python train.py --n_layer=22 --d_model=256 --n_head=8 --n_kv_head=8 --head_dim=32 --d_mlp=704 --vocab_size=752 --activation="swiglu" --norm="rmsnorm" --norm_place="pre" --norm_eps=1e-05 --positions="rope" --rope_base=10000.0 --rope_fraction=1.0 --qk_norm=false --attn_scale=0.177 --bias="none" --tie_embeddings=false --parallel_block=false --init="uniform" --init_std_qkv=0.0326 --init_std_o=0.0326 --init_std_up=0.0326 --init_std_down=0.0 --optimizer="muon" --lr=0.0115 --lr_mult_o=2.0 --beta1=0.93 --lr_head=0.00722 --grad_clip=0.5 --warmup_steps=200 --schedule="wsd" --decay_fraction=0.66 --decay_shape="linear" --final_lr_fraction=0.0 --batch_tokens=65536 --seq_len=1024 --doc_mask=false --train_tokens=481000000 --steps=7340 --dataset="wikipedia_en"
Each number is 128 + 24 x the weight over the matrix's rms, rounded and kept within 0 to 255. Layers, rows and columns count from 0. Numbers have three digits each.

# layer 6 attention query, 256x256, rms 0.158, rows 0-99, columns 128-191
122146135084112136115157105146107110123100132161122127108112098135139112171115118131137131134087146145136142146122130132097187099102103149105104112177139134126104151109110121108158124112140088
114111113174084127108126163113130106115106099099106140126126114112103119103156123107136144138150133138106139113155140137105121150126161133127143134123155110129092123131109135141096151165148110
131180118096105145135147122157092080142123130087111115117146114136138124152112145099081129109126114108181133109107132118151147109134106102144124122114138141149127157120140145135130146156116121
112138106149122103149093151114138139148133089126129148130103141116105124039101092137158148159151124146108122140123114138095133150124129166108138089133121134150115139106103155136129114117116105
148158140124093123151129146116140151124159097140122156154069155086116131083160098137125107104112096108106131115099124144117159141120106161125148127146151108128125142110094139092124140130109092
161120127147142175104132107110126132131137119138158125103145107159145096166120107160120099126126149136143089138124153115114093117097139153190139106151124115133137136126127147140170124144114109
128170115125147118140117102134145155098144094157117113094092105128151172151144122090141104128134104122137122115137084120160085154096139162104143119110141131088111106138090150113138117107100120
188128118158140134106093172109175109129194085107117144110159135181120124096101141130141110111105125157121169134120166178118142178105124138125088121135139125115146170132120151146123091152139122
127096124120086140121136151148150127183157111133162096129127124102112096111110055120147139070124107117109140132126123153127087103149071111121131134143134116114136161129136150140096135154121125
154134114112143142149134104109147100122093112123157152105204131146130133113089162098122115129123172192064179180125164125156131137090085152155107096126108123182133158199157084165113149148131096
122139151123126141129151149131135144168133122106089148083123113118124109104127060109120119096116119159129115136137155128116131114094122114171104142110156163131149136122115122133097142092144118
150106108119106121129177149147136127105085214120092154124091108100121124129151113125160100181108141133118126133103134087145112120158088161185127134162099140123130154081137110076129140128111138
159138105069136089168117099130099141134137153158180084194115127132128122132100145086091140078131075128119142135188132100124124122100120122126142146097085134128171150088144157139086118126120143
113129115092148155136119102138077134141143110164140153142126131156169158104196140119105143120176132101110159131177124126121130127109103126167102171112155142087121127122123084137142139158144151
160163136119175106103084067101112150132162049149139096144144160152178118127091136150070125070137126142105098144128156141093098107102117121109150096100138085124106143143136155179149111073097153
127090158148155150091136129124164184139119080121141153112178120141079118138141077167113150144175089182129165121110137120119129130104127099133058144085163132168130139133141146152103123131106163
153144127136092147150114124101091119163096101092132158122123139126162151135108127077084116157127144065148105121138133085133129120126147087155089163119126122155137155154119123119099138142133159
098126137131144107108087174124149154166147122103128122146166137148086161081156115173202140135127117148088177142146124170110144145101115167089133123131149109123159134098117149163141130146141098
158134126149119141104135132103136135120147121135116156162096132163104150083163130128144134163123121156153195124100106171115125136121165158104112122150135109131117121111132102157142098132167123
146108129113126106164142122159126127147126110166167143128128143136109149115177100117146109101118091139130113116186124116108160114165094145109150158121106140118135125117133140122118150154171119
142107122117149130127131130143121108137123122148145087143121128109141151107168072157157098101155116160141096100156121143124158152146150164110146128112099152101109130147109140148127133153139135
125135120121106117149188091109131114092160138150155146132113122080148125121155130135121114079151141146113081120108135153158108130129131121130112122127155103116129125144108115080109146105144154
096099131148160110142123124141127130113111113124100116136147099083125135129132116134156125146144119145137126104140105131153123140166169156103158146144127114147126103109081131189161146102166096
129149104134121107125132134107125130160146116128119128111110134150106165158164100150128102097155102125121127111106142112122151134155143121141141114118136126123136129116116159118156135102121121
110169146104117109153113126122155152097134097138122112135124136122124142146132160155125127120156094091111104082118115091125128165164122108133122130119105108184098120138129095108099116086134138
158095123129106160155159161152114117143151146115103147118117098093110133149175150133150151127117160126125165115124151127176120130157111068130091140095126121130146113138107172101120127137123091
124123107099129092123155139127116131090112146132092121131118128127114146166139159105115104147158094129103116116113135121139072142125113142155109122111123132136176143113114116093125148120106155
132146119166163091115122148129116135129196099148120122149105158150081156143078148167131102112168113142171135101064113105107065141144089114162105153134132143113156121117070141136143141088145119
126144089156099151086121184137159138143151105112133160166142137097118130109131147126173096128126090133114080135092126194130145143116129072107144098105129082097138110120160139083154163177101129
129134131152160142112114156093129100134107090154166162160169145127119128133112102139123106113120125168146118163137140157136137139096059182158147124138181106124123105073081120134079089153132108
124127147170082179149132196143151118142107166112138165110126099157127130143086101060162113140151121113088129185109089148109094118092169124122065123095113190115164198161130139123134147157128132
104117118151150135135134120108125176136132083112146163154115160095154151113136104178137142153125076156102160164114139140135154130126144140153106124091139137099111166112117146136101145159111153
124114114156099130065131138113140108121173103155136094171145133101100092126136106120158103080143114142106104123110128097107128107096150099133148135131089088109145134115110103148165113132122163
099122133130142105141132166169151128135158094127093094124147126098067144148100114162134166094125111112109116142119167118137144091089150109114163138148129141073149151101137174106181121123108120
097124130157136108115141142103145116128169152176087150129091134119108113109161127098148102126125097116128104147098124110127119126109150144163149105140118098104132088128143137129130156120136125
157118137073137117104126109138099097153119122094124136136170160140142125120104137121089142107109104139150135147164137168121117137133122114122109118094171157154133148092154117141128121113123105
141131142111107135128166138094133162140168135163084070153135112115119113152118116117136125132118122101112129104129128131130105109091191100128128098135117106100135110104116139127164140164172089
124094176156146092129091124141161139120108140119151124110143132126160149132116140151136123133129137175066126108152128166094125149120111131147120138100138144123111160180120128127138142138130130
161093114161076154155162139138159132116159133139142186148172138059129148129137133142121110128119102098128135135104139142119156123167090135105129092096112138129136143141115145115155171108165144
104147135127119072085139130141129141107096102119117141130139099150120139106129144121104097129173171134139099152158097119138098129177132142172153114132074108136164126063162155149133115137130159
122128109154156088102078157121110131159119108125191091127089093130114143113088151142117111101141107169102137086145134133096128113170129126128110149146132132154134158133149089129128148076163090
118126137127148139124092110142152114102118120131135105088138170126107114098119119141107097126110119121135132124166112114048147154170104138174152106120096128109135145159188102123111095124152137
135149108087135052120084125116160120155128133100117129132140083149149116139156175142108115143124148173124125193133107143107107116150130147096147121141123113156112149135133134116133093125096143
130139176128135146129123168070136143095102114136121138146097172085203157178121186110138113146147144134105104075116139119190127181078106116151114112141088128108137156149142107110128104100129138
103094125128101190154083075128140189157132120122132116148146102106108144108095121163135132180141077150112137104109168158145174125148114175114106109135097118102123146097204113130113130150101171
100126193070130125137162115124125143088103112120183087131110126078135107129131108106125163116136112160166071144089080152163095123123166100109143135157100124161111144153131149120104162155164111
109122123111129091131128076117151129110131143094098123154097085140122143164115098083125159072150100121126144118078109131102153109126138117160166116096110198132095093086073128143092125101161082
123198133089150132127128134091116150123121146100181071126083113116150154186085093122160145087094167079119174146108140119151141158120115108175137161140132147179147122122129087096111090137122150
133132152115138117101141103120141116144145105128104124136140110103100114126105133114105112138110125135163127135154082124119158108144131103099125133180126124106157131126147122176166159114114142
169169136073168143155123150139102130139115065111166104118126137109156152138099133130116164131151121107136138103148105158143144148129156141094168121140147144161102151132098122070107070083111084
110144135142158123115114134144143149123157143165127142134115124123130151145123117125136105130162124122160117156100108107170140100098163085112134120132135126114157120145118116130148105166158115
117091138119146107137124135115105155120132129077136145077118136172153092134124104114084141084118112132097145112106123119148151130156133167136119138118121133105113145124129163148123113112167146
117119167103097154128152168134100145129144099183132110120136143125058134163161117131119135142115147155122116088138154135127138123114155142105120122140138114127151131114116131120161097130148088
111151139113122096121079137120115158100176129107115118116108086155136158110152143119157121183122111139151120114129121147144132140169147136076124122129143130104150089138129120122134145158129092
099100154108156148174086129132134134129138116126161156118105107132148085121151150167140135102108181124143141148143112113091126102150138142078114147124148129120115125117154176121147118131141147
074104081109141170093148115085139142128135091116095108114122179144148194147139089098075145147114114130108143178144109109185131143140112130125133126150113155124117116142135165141120106096105119
175111131123104124117136135085167137142149169137168152157136120118132094115117154103164129149182117114180138126113077114131123136118141110118116118128137118137131116126149110150105097129110140
169115137138133149169136124121137166107152117070119115145182158096133139140154143142102157113116137143128149169123161171145160139142114134110141115137127138158131097143086123125109155164108155
096136128141151124108114142157095148105104125106170169141110119145167117156103109155129172135109130113117097147135130101142119148151144158103155135112134127086092114153129138148089133151117148
127133149126105086118137121115112122163140128127160120148154157155128093162051079111157129134146155151131089133139121110099137124118146134124092156110152158094122181133194123139091101173155120
180069130132160097126134121107131090154128131130148134112136144145114131182112134138074127128146129119160119104119166150134104084187168139138098119097115161153126129101125125170164131189118137
100127118123160084165160093123147082098149143072120098109103122134096120174144120114130144110100109126141143074172100086141165114076085164148089167074161097122114134132132094116115131107102115
107164146124087133102136127128160102165164145114115121118081135100105135161108143174123117208203075113134131106102067159122113114143115137125138138109104138136158113159165140096135156150121131
093129148081160138194105081104161120161102204105132116125160105143125111139134129137136176124202148104181166175174135125126115112151134171155102109171086167121134120098126156166113142087150158
145100158125125132080121108117140070095151118147122149122150174139113114110082208110191090092120113085185171149124125142082119159089147119137090074127140163153187137104111082067094130114128122
116116096117142152122092109103118151132106111077129130138158135144149128109147149140056122130156087120106115109117116119149111128122088113050129161116153114107078099168140119117116103158132091
061109142126128140140162150142110150155100120140119151156100073138115119134128123128108132163132140141137107148129152139168109161122119145145188159114132129145158101156113120144129133122111122
085144131134114128149136144104122176131106108151137109133147081144158113148132091170096106134119083152110093140132148127150120153138075125158139162142116117148109142147173127151137121140142128
118141137147141140122154135084109130109100139096100133147131114124115141139115098191096131120141121118110107113118157147127115157129117106108171187161118111097137115118133137130139102105076140
093142112139104127130159131142120132129147114165120084127134136147123137141123120124191117117161172099119142136111133176092114079156116110153106158104122127109126095117126106138111105126150104
098115086136169134144128146115116125119113122168132089133098125119132131151128133114111125139141117145125158138159123109111145123143110118116097137119154130116133139118115124103120128102111117
138118130125121113172161135155146157142085134149129119137127143126158121114151162133126152156141121175123085156156140116166111120122129108109125130109109084141099126137137104156133115124136151
125137105117118108138141135177117137100137093120129109151164121047145147085131121109108140137149094138142082123162140130094160107129174155153126142144124110136141148140124164096136148111112148
147142142138102158141120091087119124147145096100166117137124160108164096093142159133142105111122097110138103155131115118143081137143142138123128105127130079127119153120135152122137148158155130
148126139134102107161130153163133152167144129135151117143131099136117124134177143109122138145152129121114095139110142154122132120135113115132110128132124143157127143135109124111134121123092146
132107122149132127129135129118140102134143098157133125121141097145096123134108138128116112150128148114098103142151158171120161122126125143106138136128121139122174119139159106113119074125137108
137130114147159135128122103126142134129136166146139100152124111133130091140104117168118132137166115146146115086157076148129119131113129122147124106089121109144116142140150173125127150128122095
177154131153108169097146099154109107157099162116144123138118162129149120120154154103150160150106151104175119149132135069114105149129120177121129125098136154105137134140114102131100093115123122
125135113119123149152139141141117127124143119146152097144077155149145135114129110144162130114175104120104178101110162120121097165142100119104080126159088175145174118121176128137104095145141125
145128170121142115127155131102160127144117125143114133163101167096106112161107131125090144129113136154113154104124096144088152142084128149141157097162098139112094140157134112103131157153099146
137081158114131126100167160082088108123130111155116132151132114119139108131106155112167087142094142114095104139163133116094158137089167133112135124141111144191169168105130100119121161124128151
119130090113129130151118142159145112119139145138130102131087145121076107132121176102141133145117099109142172107135126162109128103128141110120095087134130146122145122094121134123076129134182113
119165113165108133145095104108110155114140133082116145104120114146125138155156106140082127112139162110093126093117113128132142130116069139104123134109146134071117140122147115140135107115102118
145136123138138108132113100123116135106114138081126144143107137099137142105110131113118130139131118134139097137146140117153141106154129120103135133133096142136088120146138139125092120137111139
139165153137153152147115108155129114113108162144117145119153094175125139115155126132104124145156133122153121103130173142117108139113112105134129124131157156117150153131143102100120127130149114
087142123153117125150148144105144162090108136132130113127127132146145127134158141147140088117121093151105156164109102129154122127118094140180128141119097118141137105137150143129126126124141126
104142122142122122144136129139137137096103143118125122112121098117128116130127119146106091128137138143096112129157161130132134167126122126098164144120132104122112110148133127130103126146121107
141151154090115131135130153143158156153138127107140124136133151108132145158069160111112134128114137122112109128127122122139153158130106124096119138116113135143122134119112149144123119123123133
157130145120159131100128117150159173156133134112104120112139111098090119151112125160122101114101144121124110101143165083122087111108098170104144149130146128120161147172137154132119121137105162
120128113154132125112141152122108190156125109148113125120114092149140127135093122164099181137134110111104119161156123109108122132108088120130122141105106151191150153131138107121128135164136126
084097124119131122139143192184142131126104165121133148150145106145123152155112105146089119163128150164101114128174118115142142169152106172104154127124154108117069108131153137174143099122110129
158148117143140098139113100097127134130120128141144145082105118119115138143103117146123109105185133104098156113128148126100143184126137129117133156136149138098112125128117090159149187140137105
114129093072109156165133149143119108157119135120162104130145147104159117149145164115126115128192118141137097084154124124122128114127095118130068128061123084144136127115121138092152155093174114
107147151107161124134116157089152135132141157161147153139128111161123147173127145141136131158113098092200104080179108163164151136101129136132071111129131145142137128176111097164121125127157124
130180140113104168125099117121049111146129127097127146120163130112141092134136121145101118115184138090123126126167108109104124140157125160158130144128091141123146131087129169136091131116128144
163133102137127135123114159134103121130164108154132194126106150127107163150112125109147115161132137127108151179157096118181121105116106156122157132141138127130161130119171161186137148140162122
160121134089144162126160114143113134122165116122125124114097106150134109126112090129144154110165142163146113127156134130110092132187113126121141137127114151103099134161105104118114064131088131
110141123127128138108121141107148147083173107134151128174135162131117128106084131126132119144173111119134115093145156120141083119120109107168101122114155153149090118102124131143063097069120137
132147140095149136117140124130119105109119119166183160143134144127157158136161098122125122096154145111134143149165143117134101125117078148139079107099153138111094140159119135125117100103136168
135110107147126103115117159114119089129124119119078127150131149140108134153168142124136154117079126090110130126134078104132140088130163110091180147150131123148173156121170158107142130128129080